Weights of a small GPT-style language model, trained from scratch on English Wikipedia.
Size: 9 layers, width 512, 8 heads of 64, MLP 1024 ReLU, vocabulary 9889.
Architecture: learned positions, tied embeddings.
Training: a variant of Adam for these matrices, 371M tokens, 5660 steps.
Each number is 200 + 40 x the weight over its row's rms, rounded and kept within 0 to 999. Layers, rows and columns count from 0. The size before them is the row's rms in percent of the matrix's.

# q: layer 6 attention query, 512x512, rms 0.0236, rows 268-319, columns 0-63
# k: layer 6 attention key, 512x512, rms 0.0235, rows 268-319, columns 0-63
# v: layer 6 attention value, 512x512, rms 0.0235, rows 256, columns 0-63
q268,095,219,158,223,225,272,261,221,265,201,231,206,222,107,200,175,213,178,138,160,231,184,180,152,267,292,218,214,206,156,188,169,206,247,212,267,189,189,203,142,119,259,188,155,244,155,198,218,156,258,243,199,232,187,166,218,197,176,231,206,184,205,219,167,248
k268,093,203,227,266,141,237,226,177,277,246,234,133,132,171,177,193,192,127,197,177,139,237,212,123,243,256,186,227,274,242,130,208,232,198,185,313,205,209,143,179,200,212,257,177,138,179,239,166,90,169,184,222,179,219,217,228,233,227,224,243,247,177,206,153,202
q269,092,250,172,206,225,240,257,177,185,237,214,225,150,125,216,169,222,187,201,150,225,183,140,174,159,180,197,287,191,214,236,198,230,205,197,190,168,154,185,259,175,216,280,179,252,185,114,219,134,284,195,160,209,183,188,229,294,193,223,190,193,233,240,227,217
k269,092,161,160,222,204,180,215,232,219,255,185,128,266,142,242,234,232,291,218,163,205,187,197,194,138,161,203,288,139,196,208,167,229,114,158,199,177,188,211,246,152,204,197,207,192,210,184,216,131,264,230,183,199,180,227,243,200,200,171,186,237,195,174,164,266
q270,095,224,86,191,286,178,199,191,220,139,168,181,218,275,150,160,252,215,165,247,213,216,213,189,187,224,202,238,196,156,172,239,146,192,223,248,131,216,197,168,217,144,123,207,194,207,233,237,217,168,185,225,149,192,221,167,133,285,182,209,185,158,217,162,181
k270,094,227,172,208,141,197,229,124,195,151,133,249,209,278,188,168,188,62,171,204,259,251,212,209,124,154,193,266,232,197,181,187,171,158,220,159,187,205,182,200,211,230,208,156,276,232,170,212,213,196,237,208,149,215,155,226,272,182,169,205,218,225,176,237,150
q271,095,267,168,211,186,155,150,234,177,207,236,116,238,189,188,183,165,192,240,233,145,117,226,204,175,185,229,175,190,249,182,181,196,171,235,241,238,135,170,197,242,172,183,202,191,250,225,246,262,121,293,204,201,223,230,189,157,210,198,181,175,188,219,201,152
k271,094,213,185,173,157,246,224,174,166,232,174,191,210,243,230,261,230,147,211,177,196,207,226,225,220,217,221,212,192,212,195,223,229,148,275,227,322,194,232,135,109,166,179,220,251,162,145,197,227,136,273,229,210,196,182,197,221,126,220,147,246,194,221,179,182
q272,088,148,269,159,215,160,234,228,199,226,161,213,288,168,201,204,144,227,212,218,168,240,196,263,166,204,225,163,137,226,222,252,232,170,204,251,209,132,257,208,244,177,209,195,230,193,243,187,188,222,179,166,234,216,156,202,183,229,203,114,240,229,207,148,236
k272,084,183,251,173,207,161,220,274,234,177,221,182,222,200,191,125,199,261,206,176,282,245,194,198,196,182,256,212,97,176,193,211,243,178,161,117,213,203,211,202,230,258,237,222,219,118,275,185,197,198,187,224,226,252,80,202,197,186,181,167,186,210,178,243,158
q273,089,178,272,153,235,174,258,192,173,260,139,190,218,221,218,130,158,241,229,257,169,208,141,253,150,191,213,265,173,283,150,198,226,239,167,225,133,195,176,220,173,222,200,185,192,176,282,239,195,240,196,210,140,212,163,275,214,298,179,130,176,220,235,185,145
k273,085,166,183,139,150,225,209,202,180,241,115,176,220,191,222,229,211,283,233,190,242,196,194,251,176,188,183,278,105,144,215,129,210,241,220,230,208,210,186,192,202,164,257,106,170,201,162,207,220,243,211,190,154,216,185,216,243,193,198,132,196,189,223,195,205
q274,096,212,211,259,154,165,247,210,167,199,180,169,302,157,126,170,208,233,170,177,219,153,154,186,266,178,183,117,102,207,191,182,217,272,228,226,266,206,251,223,209,151,233,152,185,175,139,244,256,220,160,193,256,153,155,198,240,96,215,110,226,126,226,172,180
k274,094,160,213,210,195,134,275,203,193,182,177,187,319,180,210,111,173,233,155,161,174,208,226,187,224,168,197,182,142,157,216,277,244,219,187,211,189,285,246,241,219,227,224,244,203,103,203,185,249,199,211,229,258,272,163,204,184,167,177,143,188,164,149,173,130
q275,095,207,202,198,159,197,129,198,164,205,194,220,233,170,207,258,272,198,212,199,111,175,234,170,241,173,212,148,220,192,193,190,153,269,233,281,178,196,191,231,211,172,216,193,198,164,171,227,208,214,262,190,195,238,200,150,205,170,132,182,222,210,238,162,167
k275,097,256,278,207,208,159,230,223,151,203,167,168,218,315,162,208,202,142,170,220,33,265,176,221,205,219,137,215,274,197,166,198,297,191,323,179,239,168,173,166,164,177,195,186,198,184,277,221,276,177,244,248,197,250,247,175,183,194,246,135,266,201,183,190,159
q276,080,163,150,177,254,204,172,209,226,147,155,216,214,276,188,178,198,201,161,194,236,243,138,234,245,253,159,189,219,194,143,187,217,123,181,183,190,197,195,169,213,231,214,203,164,216,270,222,114,121,205,207,201,230,197,174,240,191,277,209,200,262,197,182,242
k276,084,167,139,197,203,220,163,206,201,153,238,221,172,236,179,210,210,183,173,138,308,187,163,174,259,192,205,78,255,174,205,198,165,166,204,185,160,223,234,227,182,245,251,232,186,252,192,213,148,175,159,205,220,234,154,249,217,157,149,264,155,227,214,248,221
q277,074,182,281,211,247,199,152,228,228,201,263,175,140,245,177,214,197,190,200,215,202,219,208,189,241,132,197,274,296,200,191,214,172,216,195,143,248,239,210,284,216,254,197,176,184,193,172,139,178,218,186,157,231,180,157,200,80,243,187,226,195,189,140,194,232
k277,072,199,175,131,230,219,220,261,203,195,173,224,197,254,178,205,228,198,162,192,258,204,176,241,186,105,247,162,189,172,242,213,117,209,173,210,120,215,242,225,217,166,203,166,200,232,144,147,152,223,181,144,182,176,163,180,232,232,174,229,165,223,295,235,225
q278,095,161,217,186,242,294,202,295,226,136,168,212,189,146,215,225,209,119,209,180,228,190,191,131,233,248,199,213,223,129,219,206,232,179,283,248,140,187,224,238,303,165,227,202,268,149,189,179,227,240,207,248,277,161,192,212,178,149,211,257,168,237,190,140,202
k278,092,199,192,118,152,274,176,245,214,208,167,245,247,176,176,238,213,145,205,112,188,165,203,162,259,149,204,285,158,199,213,187,230,186,225,188,233,168,248,175,281,161,187,223,169,243,212,187,188,138,188,182,274,133,233,252,199,216,228,316,223,161,205,199,173
q279,098,74,141,195,155,116,148,208,194,173,222,225,128,213,292,227,254,223,161,262,132,191,152,216,167,247,221,174,237,152,235,227,136,200,161,223,178,166,239,148,170,166,205,173,224,227,226,207,174,181,217,225,161,229,222,116,182,235,158,222,173,222,188,196,231
k279,093,251,167,280,161,210,127,234,188,175,253,181,195,245,204,183,182,205,222,285,221,217,206,239,154,155,205,214,247,197,135,132,167,217,147,175,134,216,187,127,145,203,194,188,167,194,285,203,205,187,156,221,159,234,240,118,252,170,183,194,216,182,209,295,151
q280,086,142,243,120,214,170,166,170,172,106,188,229,133,205,268,201,155,215,263,249,224,247,204,269,212,248,209,236,220,169,246,201,174,161,170,190,177,168,189,129,148,253,196,191,271,226,242,221,176,223,241,139,191,232,219,299,261,267,227,137,251,253,152,266,198
k280,085,169,182,190,223,227,154,174,219,173,198,193,143,158,241,279,200,169,221,218,242,172,185,202,227,221,167,230,184,180,160,194,227,213,159,202,155,175,172,204,119,204,192,202,233,252,179,239,173,288,249,200,224,246,192,274,236,170,186,183,199,224,218,241,233
q281,086,180,252,156,193,228,136,261,201,247,234,154,186,256,209,188,191,157,162,249,298,156,272,200,145,173,235,201,155,260,206,162,203,282,264,177,178,232,198,282,188,214,238,196,134,216,200,153,208,231,139,213,229,146,147,186,122,181,248,177,237,136,165,193,201
k281,083,160,190,169,215,235,271,253,230,153,209,286,204,140,185,194,173,266,166,237,268,140,228,241,163,126,278,164,133,152,235,213,118,290,222,253,164,217,267,224,273,170,196,165,174,185,164,169,205,241,96,158,127,191,134,165,162,218,162,152,177,218,235,274,179
q282,084,181,134,223,184,199,211,249,243,157,210,191,174,204,222,225,261,161,190,182,223,181,206,113,212,217,134,180,125,159,174,200,206,229,210,212,158,238,221,189,157,150,219,209,202,147,232,183,182,174,220,206,205,183,198,128,252,124,177,300,253,234,225,264,180
k282,082,254,251,245,158,151,182,259,220,211,274,175,157,237,218,225,171,138,204,233,117,234,212,185,192,256,226,185,259,213,159,212,218,214,241,229,252,190,155,171,195,203,190,198,223,183,251,236,213,155,131,234,180,146,195,166,201,213,245,156,219,185,176,243,117
q283,079,226,277,176,223,321,245,249,218,248,143,215,203,231,154,173,129,179,204,257,161,194,222,199,196,220,241,190,198,192,179,172,240,248,208,274,182,255,207,227,194,277,202,275,222,211,253,149,243,221,142,256,206,158,182,241,122,147,170,117,232,132,251,195,221
k283,075,187,212,105,225,250,173,145,220,205,138,254,117,153,166,217,187,244,192,219,141,187,230,168,213,206,203,155,222,192,210,189,186,200,245,265,180,238,212,222,214,131,203,192,69,257,164,219,214,174,145,206,241,216,164,188,155,207,187,167,139,186,210,148,199
q284,096,205,239,266,178,271,240,284,232,176,258,202,141,181,223,241,224,212,206,132,270,159,160,142,239,144,212,135,210,229,213,192,228,218,234,222,196,244,260,195,225,197,202,128,203,148,142,204,199,207,123,205,180,195,182,233,209,202,223,281,194,167,194,251,224
k284,094,223,218,287,183,241,223,260,222,164,247,208,150,165,225,198,204,203,213,192,259,233,229,189,105,142,262,168,150,283,260,195,239,308,156,212,196,216,255,191,239,229,234,223,218,158,198,222,200,201,162,238,186,147,203,169,227,212,230,281,200,208,234,225,137
q285,095,169,178,189,167,257,166,280,301,190,189,188,132,188,218,185,238,120,205,208,194,221,188,109,193,235,186,146,227,171,242,196,255,221,249,193,139,238,217,180,252,242,210,212,224,163,128,177,165,186,183,237,189,152,210,210,241,204,128,221,242,221,168,187,194
k285,091,171,152,223,175,272,212,225,284,153,210,187,206,114,232,175,188,200,267,186,227,150,228,170,212,177,149,159,253,208,202,171,171,213,173,222,187,165,134,157,292,244,176,251,215,274,193,212,185,181,132,248,230,148,183,203,186,227,229,225,215,215,195,238,153
q286,095,196,128,186,192,118,217,226,198,200,181,226,248,105,276,142,256,116,229,129,165,197,238,210,190,230,176,201,190,153,229,198,217,304,186,213,180,242,183,174,178,246,153,259,236,236,229,190,227,245,225,157,213,164,225,186,207,128,99,106,178,174,166,157,185
k286,093,176,229,217,189,135,180,161,180,109,155,250,210,147,193,138,219,168,197,173,139,176,258,143,157,220,181,233,211,186,193,211,189,267,224,179,237,263,144,133,215,220,159,224,223,166,198,198,206,226,213,211,266,196,216,87,216,240,230,146,246,177,233,211,153
q287,097,239,161,188,227,261,232,227,199,228,287,206,202,225,205,165,230,205,211,271,114,155,183,133,257,218,267,238,209,229,228,181,166,253,185,276,216,166,207,148,257,219,200,210,213,201,227,238,203,207,185,236,218,193,227,266,82,266,162,167,130,133,275,195,237
k287,096,166,157,223,204,296,156,192,224,247,218,251,168,270,197,267,236,195,236,228,178,218,200,138,201,195,180,231,179,233,255,228,168,196,230,264,203,200,261,148,112,175,189,139,108,132,227,139,222,177,274,161,221,254,220,171,199,147,248,240,222,170,244,220,204
q288,093,290,166,208,178,169,100,149,137,218,237,222,193,184,227,243,236,192,219,257,49,154,245,200,220,209,205,147,211,165,211,181,238,185,158,260,243,168,189,195,249,238,216,231,227,242,198,245,203,147,248,183,184,261,259,194,126,195,144,150,218,211,242,216,168
k288,093,208,185,201,227,237,202,207,211,239,246,160,238,261,217,236,235,177,261,180,122,210,214,200,249,214,130,176,229,197,194,191,213,156,166,178,234,198,196,163,126,205,166,169,158,225,175,228,177,161,297,208,256,288,274,206,230,138,189,166,205,198,231,189,243
q289,092,138,183,194,151,233,171,181,248,239,211,219,188,216,261,243,234,175,154,242,155,222,149,167,209,223,185,148,182,177,195,180,195,277,199,268,236,269,197,148,216,181,258,197,205,180,81,167,275,248,193,167,179,191,167,149,246,186,146,171,263,242,216,235,192
k289,090,264,173,171,168,215,194,248,219,288,226,153,146,209,200,201,206,220,247,235,214,213,281,197,262,183,165,182,204,152,151,194,196,239,209,228,246,216,175,184,255,223,210,190,218,180,155,244,246,200,170,293,190,194,193,212,178,157,199,155,184,159,155,172,178
q290,078,179,172,222,190,228,254,122,222,194,141,191,320,151,141,248,261,273,160,203,145,231,232,206,198,205,145,221,222,190,189,253,191,161,194,242,289,199,260,200,131,185,197,165,212,258,149,167,246,209,220,159,235,242,234,184,151,201,151,230,231,198,238,161,202
k290,079,255,234,266,230,158,215,177,262,256,168,132,208,224,190,103,208,171,151,211,120,267,162,203,228,276,146,232,217,250,132,180,213,143,220,145,267,213,133,172,189,224,153,214,185,154,258,185,211,161,206,254,245,267,217,223,211,227,238,177,222,208,225,162,265
q291,089,203,202,222,150,220,194,159,178,268,172,226,112,214,175,286,170,222,152,300,98,268,236,149,216,224,157,238,226,207,193,212,263,205,216,199,141,223,206,163,149,217,148,248,209,285,256,189,247,193,233,196,138,204,267,185,188,265,119,257,191,200,193,217,154
k291,089,250,164,244,216,237,169,178,185,223,220,275,156,196,172,240,190,148,234,238,169,203,231,238,231,167,151,250,223,209,84,178,191,207,140,207,224,125,151,199,101,218,193,193,293,244,232,230,246,208,230,212,262,159,247,187,262,183,208,193,213,198,197,146,227
q292,085,183,280,191,198,271,243,220,178,236,206,172,157,251,214,186,114,243,233,245,100,167,247,213,225,227,246,249,241,198,243,189,201,181,224,207,195,121,229,197,198,255,157,205,204,224,255,199,258,162,201,186,162,218,239,315,150,228,198,165,208,165,174,169,231
k292,084,138,138,157,173,274,215,188,247,213,198,217,153,194,229,253,235,284,233,230,190,140,214,183,257,152,225,147,129,169,258,139,146,203,171,219,135,231,211,179,173,177,153,182,169,235,132,193,204,199,210,198,204,215,213,169,163,184,153,174,139,208,199,190,217
q293,085,237,161,246,172,187,171,214,180,194,230,166,287,107,184,279,211,170,176,157,287,225,148,252,156,196,195,178,167,193,181,176,235,206,239,205,260,238,162,268,277,190,264,195,223,167,149,219,174,231,181,195,260,168,176,172,239,220,218,200,200,229,223,290,183
k293,081,216,216,179,210,187,275,230,198,282,180,171,306,176,229,198,165,208,289,170,299,270,188,243,118,210,219,276,193,230,156,197,226,155,161,153,206,171,196,221,242,187,221,224,207,204,218,185,160,161,184,226,236,207,178,283,185,192,225,181,243,238,196,182,184
q294,081,155,156,188,153,352,216,169,241,110,146,173,172,173,147,161,218,156,231,185,183,183,245,186,233,189,205,172,235,149,230,206,226,183,264,157,194,193,223,142,156,205,204,167,189,132,199,241,167,143,238,252,150,254,177,156,251,176,112,197,193,175,186,178,187
k294,086,211,239,228,178,191,171,219,189,218,190,135,213,257,225,189,209,146,197,224,98,252,172,182,185,261,174,167,295,231,185,163,258,178,298,156,217,115,142,130,76,160,223,209,218,181,237,265,175,180,201,265,152,199,224,257,222,204,218,144,242,220,207,227,141
q295,093,270,192,187,193,177,117,148,210,208,176,187,204,221,185,234,151,195,180,275,232,186,212,170,167,144,187,171,167,230,250,210,266,229,174,182,251,203,212,141,198,148,200,173,164,237,138,221,278,189,224,256,111,248,205,230,201,226,286,223,189,215,283,244,129
k295,092,199,162,177,192,228,143,207,241,242,229,200,205,123,220,269,159,221,175,188,274,209,241,253,203,178,248,226,140,200,226,234,229,196,123,176,308,229,262,217,169,169,199,222,248,173,129,204,216,143,208,224,139,261,168,267,171,180,176,157,154,209,180,139,217
q296,087,188,143,215,184,268,171,212,198,142,188,171,243,168,137,265,237,181,182,187,225,272,181,201,277,268,170,191,268,160,210,216,241,241,239,205,185,238,229,185,184,220,240,57,202,246,198,192,188,205,179,207,235,164,75,144,220,223,207,160,202,222,252,175,195
k296,086,229,244,245,185,276,211,294,258,184,233,155,228,154,183,216,194,189,263,199,196,273,185,196,212,169,200,141,251,244,118,193,161,256,184,179,165,176,163,201,150,175,235,137,113,206,274,199,139,169,103,135,261,226,150,233,276,189,185,189,225,220,189,213,207
q297,088,220,109,171,190,205,213,232,204,157,284,196,166,135,208,203,241,229,227,177,205,200,229,200,147,242,218,227,263,149,239,172,226,202,160,166,228,201,190,224,157,109,243,170,253,259,137,190,230,179,220,216,179,154,195,192,145,198,198,201,173,229,186,186,234
k297,084,174,218,267,161,180,160,216,239,162,220,164,164,183,237,255,218,156,272,237,251,237,143,182,120,186,262,190,217,247,202,270,160,215,163,213,245,191,175,217,75,235,156,249,230,188,196,172,213,229,182,143,171,143,226,150,166,209,270,175,235,222,173,193,205
q298,083,230,121,230,215,110,184,179,209,157,196,235,279,191,177,240,297,231,189,190,315,181,170,220,121,165,159,246,140,196,206,173,229,209,141,180,245,236,252,252,215,82,254,205,266,177,123,166,200,220,205,181,216,169,172,116,226,197,219,156,227,290,268,182,185
k298,078,241,239,244,235,71,214,249,229,178,180,202,281,210,205,177,154,203,197,199,260,233,130,211,116,266,251,225,160,278,182,249,226,194,150,98,242,217,187,259,229,246,158,242,220,146,288,191,163,189,200,242,179,162,189,197,228,217,266,136,276,222,203,185,190
q299,089,264,145,171,256,258,251,210,265,139,259,177,128,192,213,175,241,193,187,205,183,212,242,72,175,186,194,271,225,142,222,217,168,146,153,211,183,235,206,177,140,187,173,155,274,222,180,214,208,189,236,258,149,266,251,172,171,227,92,315,184,147,220,203,160
k299,088,237,197,209,110,231,119,160,221,250,201,135,182,257,203,220,199,123,219,234,171,257,228,228,189,253,153,258,206,257,264,197,201,118,159,213,231,136,122,134,109,140,172,175,232,208,173,224,177,199,219,188,127,219,251,224,249,220,254,222,220,187,247,173,204
q300,092,258,173,183,242,148,184,218,270,177,198,191,148,214,168,224,177,272,211,246,219,252,254,211,162,193,217,218,198,188,227,190,220,131,156,216,265,219,206,178,171,206,225,224,175,257,238,158,197,92,182,177,133,248,183,123,195,186,251,193,248,223,240,211,224
k300,092,181,230,178,215,123,226,136,278,119,249,228,82,204,196,213,194,202,143,242,244,242,185,208,162,174,218,105,215,222,189,215,225,242,135,154,213,226,216,269,165,205,225,234,186,175,215,194,185,176,140,188,96,174,179,186,207,228,205,183,203,234,204,216,206
q301,101,229,156,138,212,151,224,161,169,202,190,215,192,209,217,193,269,197,214,194,239,115,182,190,132,134,239,179,100,201,176,200,235,252,179,147,228,179,179,272,271,108,152,257,164,201,165,182,212,216,159,247,189,111,167,162,173,233,213,201,230,197,197,206,200
k301,097,201,176,161,237,105,247,191,226,190,78,252,190,157,158,219,140,151,202,191,311,185,215,247,191,197,268,222,151,177,293,196,172,152,146,76,200,176,208,250,160,165,161,225,210,151,142,197,265,194,217,168,175,171,124,213,164,205,193,150,194,226,183,173,145
q302,094,180,198,211,203,119,246,155,168,218,233,213,231,193,196,254,195,243,165,191,155,173,194,139,233,152,177,237,132,195,210,215,188,176,143,226,254,221,259,235,147,136,226,129,251,147,182,202,232,201,236,204,251,223,236,197,201,242,151,294,175,216,229,242,189
k302,093,265,196,238,195,184,190,244,176,320,200,174,290,212,199,189,182,201,203,254,198,266,199,247,237,210,191,277,85,164,192,231,191,185,129,193,181,178,184,176,117,203,187,175,247,209,242,204,227,223,276,181,202,214,244,200,222,180,208,163,176,163,255,168,212
q303,096,151,145,200,226,196,264,202,224,208,267,197,94,176,182,214,242,223,208,238,132,233,99,191,209,178,185,279,256,143,142,192,128,165,128,280,193,221,200,213,148,195,185,156,233,276,226,233,169,268,172,165,205,162,215,188,227,153,159,145,190,281,218,217,196
k303,092,239,233,237,211,209,193,222,248,205,253,175,137,191,148,194,211,225,238,207,185,220,185,159,227,236,198,191,312,217,166,193,168,166,177,258,149,182,144,175,93,171,209,177,170,230,184,197,147,252,189,173,223,146,184,174,211,181,261,172,266,161,183,153,159
q304,078,220,196,195,161,165,112,197,159,148,201,190,213,192,195,268,206,195,191,136,190,203,217,124,225,201,174,117,245,223,115,229,258,289,210,238,196,171,222,181,247,221,165,175,114,197,144,157,249,169,186,233,203,252,166,180,120,173,235,225,198,174,204,100,190
k304,076,249,165,181,207,251,266,234,175,164,169,232,192,179,132,259,201,165,197,176,206,195,203,199,238,227,205,123,197,244,232,227,243,245,208,190,310,193,246,151,181,176,153,226,169,202,223,209,257,147,175,210,214,245,142,262,213,162,190,251,204,236,196,182,196
q305,092,155,127,188,279,193,169,221,142,156,242,228,219,225,222,236,235,198,165,163,263,258,165,196,179,243,174,223,209,178,194,202,221,108,173,243,173,242,198,205,176,216,247,145,217,215,221,246,132,177,189,169,165,201,220,141,216,201,197,246,198,205,176,209,194
k305,094,154,141,219,195,144,140,219,170,142,242,269,253,220,212,187,230,167,208,154,386,233,171,236,147,164,183,176,149,223,173,211,190,158,129,172,165,211,213,244,196,265,208,227,236,193,230,220,167,219,202,170,209,209,171,205,244,156,201,261,167,193,211,235,199
q306,091,174,200,220,178,205,274,186,183,255,214,255,89,220,188,208,173,187,158,204,83,212,206,145,234,178,224,173,229,183,188,251,242,163,149,238,217,156,206,167,189,191,116,252,195,215,210,206,221,196,160,175,134,219,190,212,126,287,252,173,210,225,258,217,192
k306,093,154,195,206,167,227,294,224,270,248,203,204,150,215,156,250,223,200,196,199,173,187,184,196,187,189,234,217,284,240,188,199,209,258,94,302,190,181,242,195,219,202,215,234,161,182,201,165,260,243,169,180,138,212,186,159,208,166,202,229,175,195,185,178,175
q307,088,139,171,187,244,218,213,195,176,226,169,150,145,254,173,209,156,170,178,259,172,175,219,211,239,216,216,222,218,166,226,180,259,198,252,235,194,127,192,146,196,188,170,263,146,237,228,206,248,148,207,212,161,226,270,209,114,230,227,203,136,171,166,171,228
k307,083,155,87,167,193,274,220,145,204,185,171,262,183,171,200,192,251,175,202,191,302,145,210,181,294,111,222,191,137,149,220,231,138,196,176,228,156,252,238,231,185,159,188,184,213,201,129,202,207,166,218,184,220,171,149,219,234,172,120,197,170,209,214,246,225
q308,092,164,132,214,217,212,207,140,163,280,201,257,215,174,235,186,212,152,150,255,110,201,254,193,148,232,255,264,195,161,225,221,153,314,201,186,153,173,230,225,214,205,258,207,305,146,135,223,241,240,208,166,244,165,208,269,191,249,194,207,202,196,228,208,205
k308,091,181,185,174,143,244,186,172,137,271,195,254,185,256,173,223,205,241,144,277,181,165,214,150,179,210,219,241,165,149,227,154,184,254,161,210,150,226,140,191,215,215,112,152,255,191,167,203,236,296,232,202,171,154,219,148,149,232,211,184,197,154,176,183,226
q309,082,247,135,261,183,194,174,187,216,235,193,210,216,187,219,152,276,179,229,207,225,189,108,238,138,168,177,148,155,235,184,183,232,245,149,133,234,233,202,183,183,221,196,180,183,187,120,231,162,200,203,231,190,169,175,218,257,253,217,190,163,209,177,250,227
k309,081,180,166,251,207,173,156,187,191,222,260,123,211,147,240,136,212,203,251,248,286,192,216,210,115,234,160,234,232,217,164,188,147,212,103,180,192,228,166,228,220,194,247,242,164,143,239,184,166,209,189,171,217,205,238,173,217,211,212,233,175,201,252,220,206
q310,092,105,240,184,206,186,282,145,99,184,165,198,235,218,174,199,155,186,249,209,136,187,177,287,216,216,214,227,253,196,194,251,123,163,197,266,144,114,133,232,112,196,190,165,219,208,240,232,199,191,222,149,246,186,213,214,258,240,242,170,197,176,198,161,188
k310,089,123,197,193,162,218,252,188,108,163,178,193,197,188,164,164,230,187,157,228,128,115,172,192,198,278,206,218,248,154,131,136,229,218,220,265,92,185,195,204,176,189,203,210,224,290,226,202,213,263,235,171,202,223,235,167,223,201,221,205,140,180,176,183,231
q311,101,234,262,225,148,138,189,202,144,296,235,200,248,209,220,239,104,246,169,245,149,218,158,307,206,150,264,117,205,243,174,226,198,196,174,192,195,211,196,305,208,293,224,240,209,253,263,244,214,216,273,185,189,182,171,165,179,215,208,156,191,156,145,174,180
k311,098,227,244,185,243,218,231,202,167,200,185,184,226,219,198,193,194,227,198,196,199,200,196,287,213,208,240,172,222,194,141,218,247,230,204,176,233,212,267,264,170,246,263,146,205,207,227,168,248,263,208,173,235,257,230,124,191,169,187,185,209,143,203,111,224
q312,087,240,243,191,241,195,163,184,177,145,168,257,191,157,171,195,188,185,183,202,222,204,189,207,186,188,199,212,167,226,231,213,205,153,225,173,166,229,189,158,255,186,206,235,98,203,222,195,214,193,231,238,148,269,147,150,198,257,233,214,190,198,156,220,194
k312,089,216,161,182,245,163,254,157,199,183,171,262,152,165,166,152,205,187,205,176,282,210,216,190,152,214,186,235,138,237,227,222,155,206,194,136,226,222,259,266,222,212,188,239,205,222,179,213,196,126,268,202,180,252,229,334,237,194,193,303,193,212,196,188,242
q313,079,181,85,223,195,233,211,129,175,193,221,242,188,172,191,200,245,181,243,218,158,210,197,163,193,208,193,194,186,191,197,214,219,208,177,220,208,302,263,159,79,149,209,199,251,252,147,197,263,134,172,216,252,111,172,129,225,182,177,163,203,204,196,278,185
k313,076,235,227,220,177,212,165,211,251,232,205,187,183,160,204,221,126,196,274,252,112,217,184,213,219,287,196,189,243,191,113,262,134,176,193,173,270,166,170,210,137,241,206,259,181,194,194,206,277,135,149,266,248,200,186,123,168,178,232,139,175,160,157,90,150
q314,082,157,184,221,233,245,183,221,201,213,112,187,245,197,177,317,192,80,231,247,138,194,211,207,235,169,166,150,185,172,169,219,233,250,297,219,153,162,156,205,233,210,196,195,217,140,167,224,211,190,192,190,219,195,221,195,235,160,212,151,211,227,177,111,155
k314,082,207,221,187,140,235,175,223,148,203,169,254,231,238,183,211,200,163,162,178,103,209,220,159,283,219,206,204,245,203,200,211,184,155,252,159,208,122,173,177,167,172,184,238,216,196,218,227,178,188,153,260,263,135,155,252,161,272,209,120,231,196,192,160,132
q315,092,226,132,230,232,212,217,212,192,191,222,182,218,213,211,191,199,180,127,153,196,224,198,224,230,173,212,189,187,194,145,247,203,240,182,266,246,215,200,199,147,236,178,164,196,176,284,235,167,203,179,200,152,238,111,158,195,167,254,100,166,237,237,136,164
k315,093,144,212,248,176,166,239,201,227,187,225,215,166,235,173,157,165,176,126,123,241,234,178,192,192,213,245,230,226,216,126,235,212,225,131,277,248,241,203,220,204,202,258,219,168,125,283,219,73,202,161,203,134,246,141,193,200,220,187,212,221,164,201,204,159
q316,094,283,123,235,250,207,205,191,169,217,229,229,176,166,172,178,274,221,157,151,236,233,237,148,221,153,129,242,199,117,159,248,254,170,180,192,198,206,244,191,168,229,158,227,230,243,224,182,258,153,244,201,164,200,206,198,177,234,176,194,185,230,181,175,162
k316,095,195,139,260,197,197,198,221,278,223,181,206,194,114,208,165,180,165,265,172,256,222,204,235,296,191,168,191,175,177,208,240,113,105,171,224,219,174,193,261,194,224,62,211,194,230,208,219,234,185,228,127,194,181,156,198,212,143,174,241,214,229,252,141,238
q317,098,279,233,222,176,101,184,234,149,257,212,175,250,199,195,199,152,193,240,228,222,150,173,217,100,210,248,127,171,315,184,167,184,197,174,188,208,227,141,275,283,161,172,239,163,230,206,168,202,177,235,231,269,171,228,178,174,165,237,286,214,187,211,244,205
k317,100,219,231,159,234,186,220,186,88,212,179,159,272,172,203,225,182,312,213,253,191,84,206,260,147,196,181,157,124,215,210,206,274,152,227,154,284,183,232,215,276,254,189,217,241,203,167,166,230,206,261,181,250,242,266,202,176,206,197,229,140,182,242,205,249
q318,086,164,209,209,237,147,278,154,175,203,175,254,266,175,218,150,192,222,188,170,208,242,208,216,201,218,221,273,138,222,214,215,208,307,182,140,243,222,182,189,136,170,186,151,242,212,157,225,252,303,187,136,225,147,129,226,212,202,209,114,130,238,206,212,193
k318,087,215,208,229,174,111,142,141,148,223,160,156,200,212,206,211,192,191,162,245,250,205,169,207,182,173,240,277,94,197,219,207,174,234,185,176,204,221,203,239,182,190,227,189,167,159,196,164,210,283,219,136,186,185,210,150,216,210,178,184,193,188,168,184,231
q319,096,240,221,178,288,216,229,243,213,222,337,222,130,187,187,236,141,237,181,177,168,199,187,186,168,220,193,260,227,205,213,234,222,265,175,274,150,193,224,258,203,199,195,285,207,208,272,211,180,225,188,242,246,181,225,239,214,326,227,283,179,179,175,262,220
k319,095,207,203,201,217,183,242,227,262,223,194,205,132,201,235,226,196,188,179,170,223,217,175,258,92,127,244,314,180,243,141,247,226,172,114,242,218,211,273,248,221,221,234,177,202,237,137,174,192,263,228,185,250,218,165,202,244,191,206,232,167,188,267,221,170
v256,069,209,184,218,192,236,209,254,192,259,166,228,212,183,206,232,254,205,193,193,195,205,202,165,233,190,245,205,220,147,226,223,253,175,193,159,225,231,188,232,187,181,194,162,141,218,212,247,220,201,226,262,154,155,197,210,200,235,212,234,171,254,163,184,188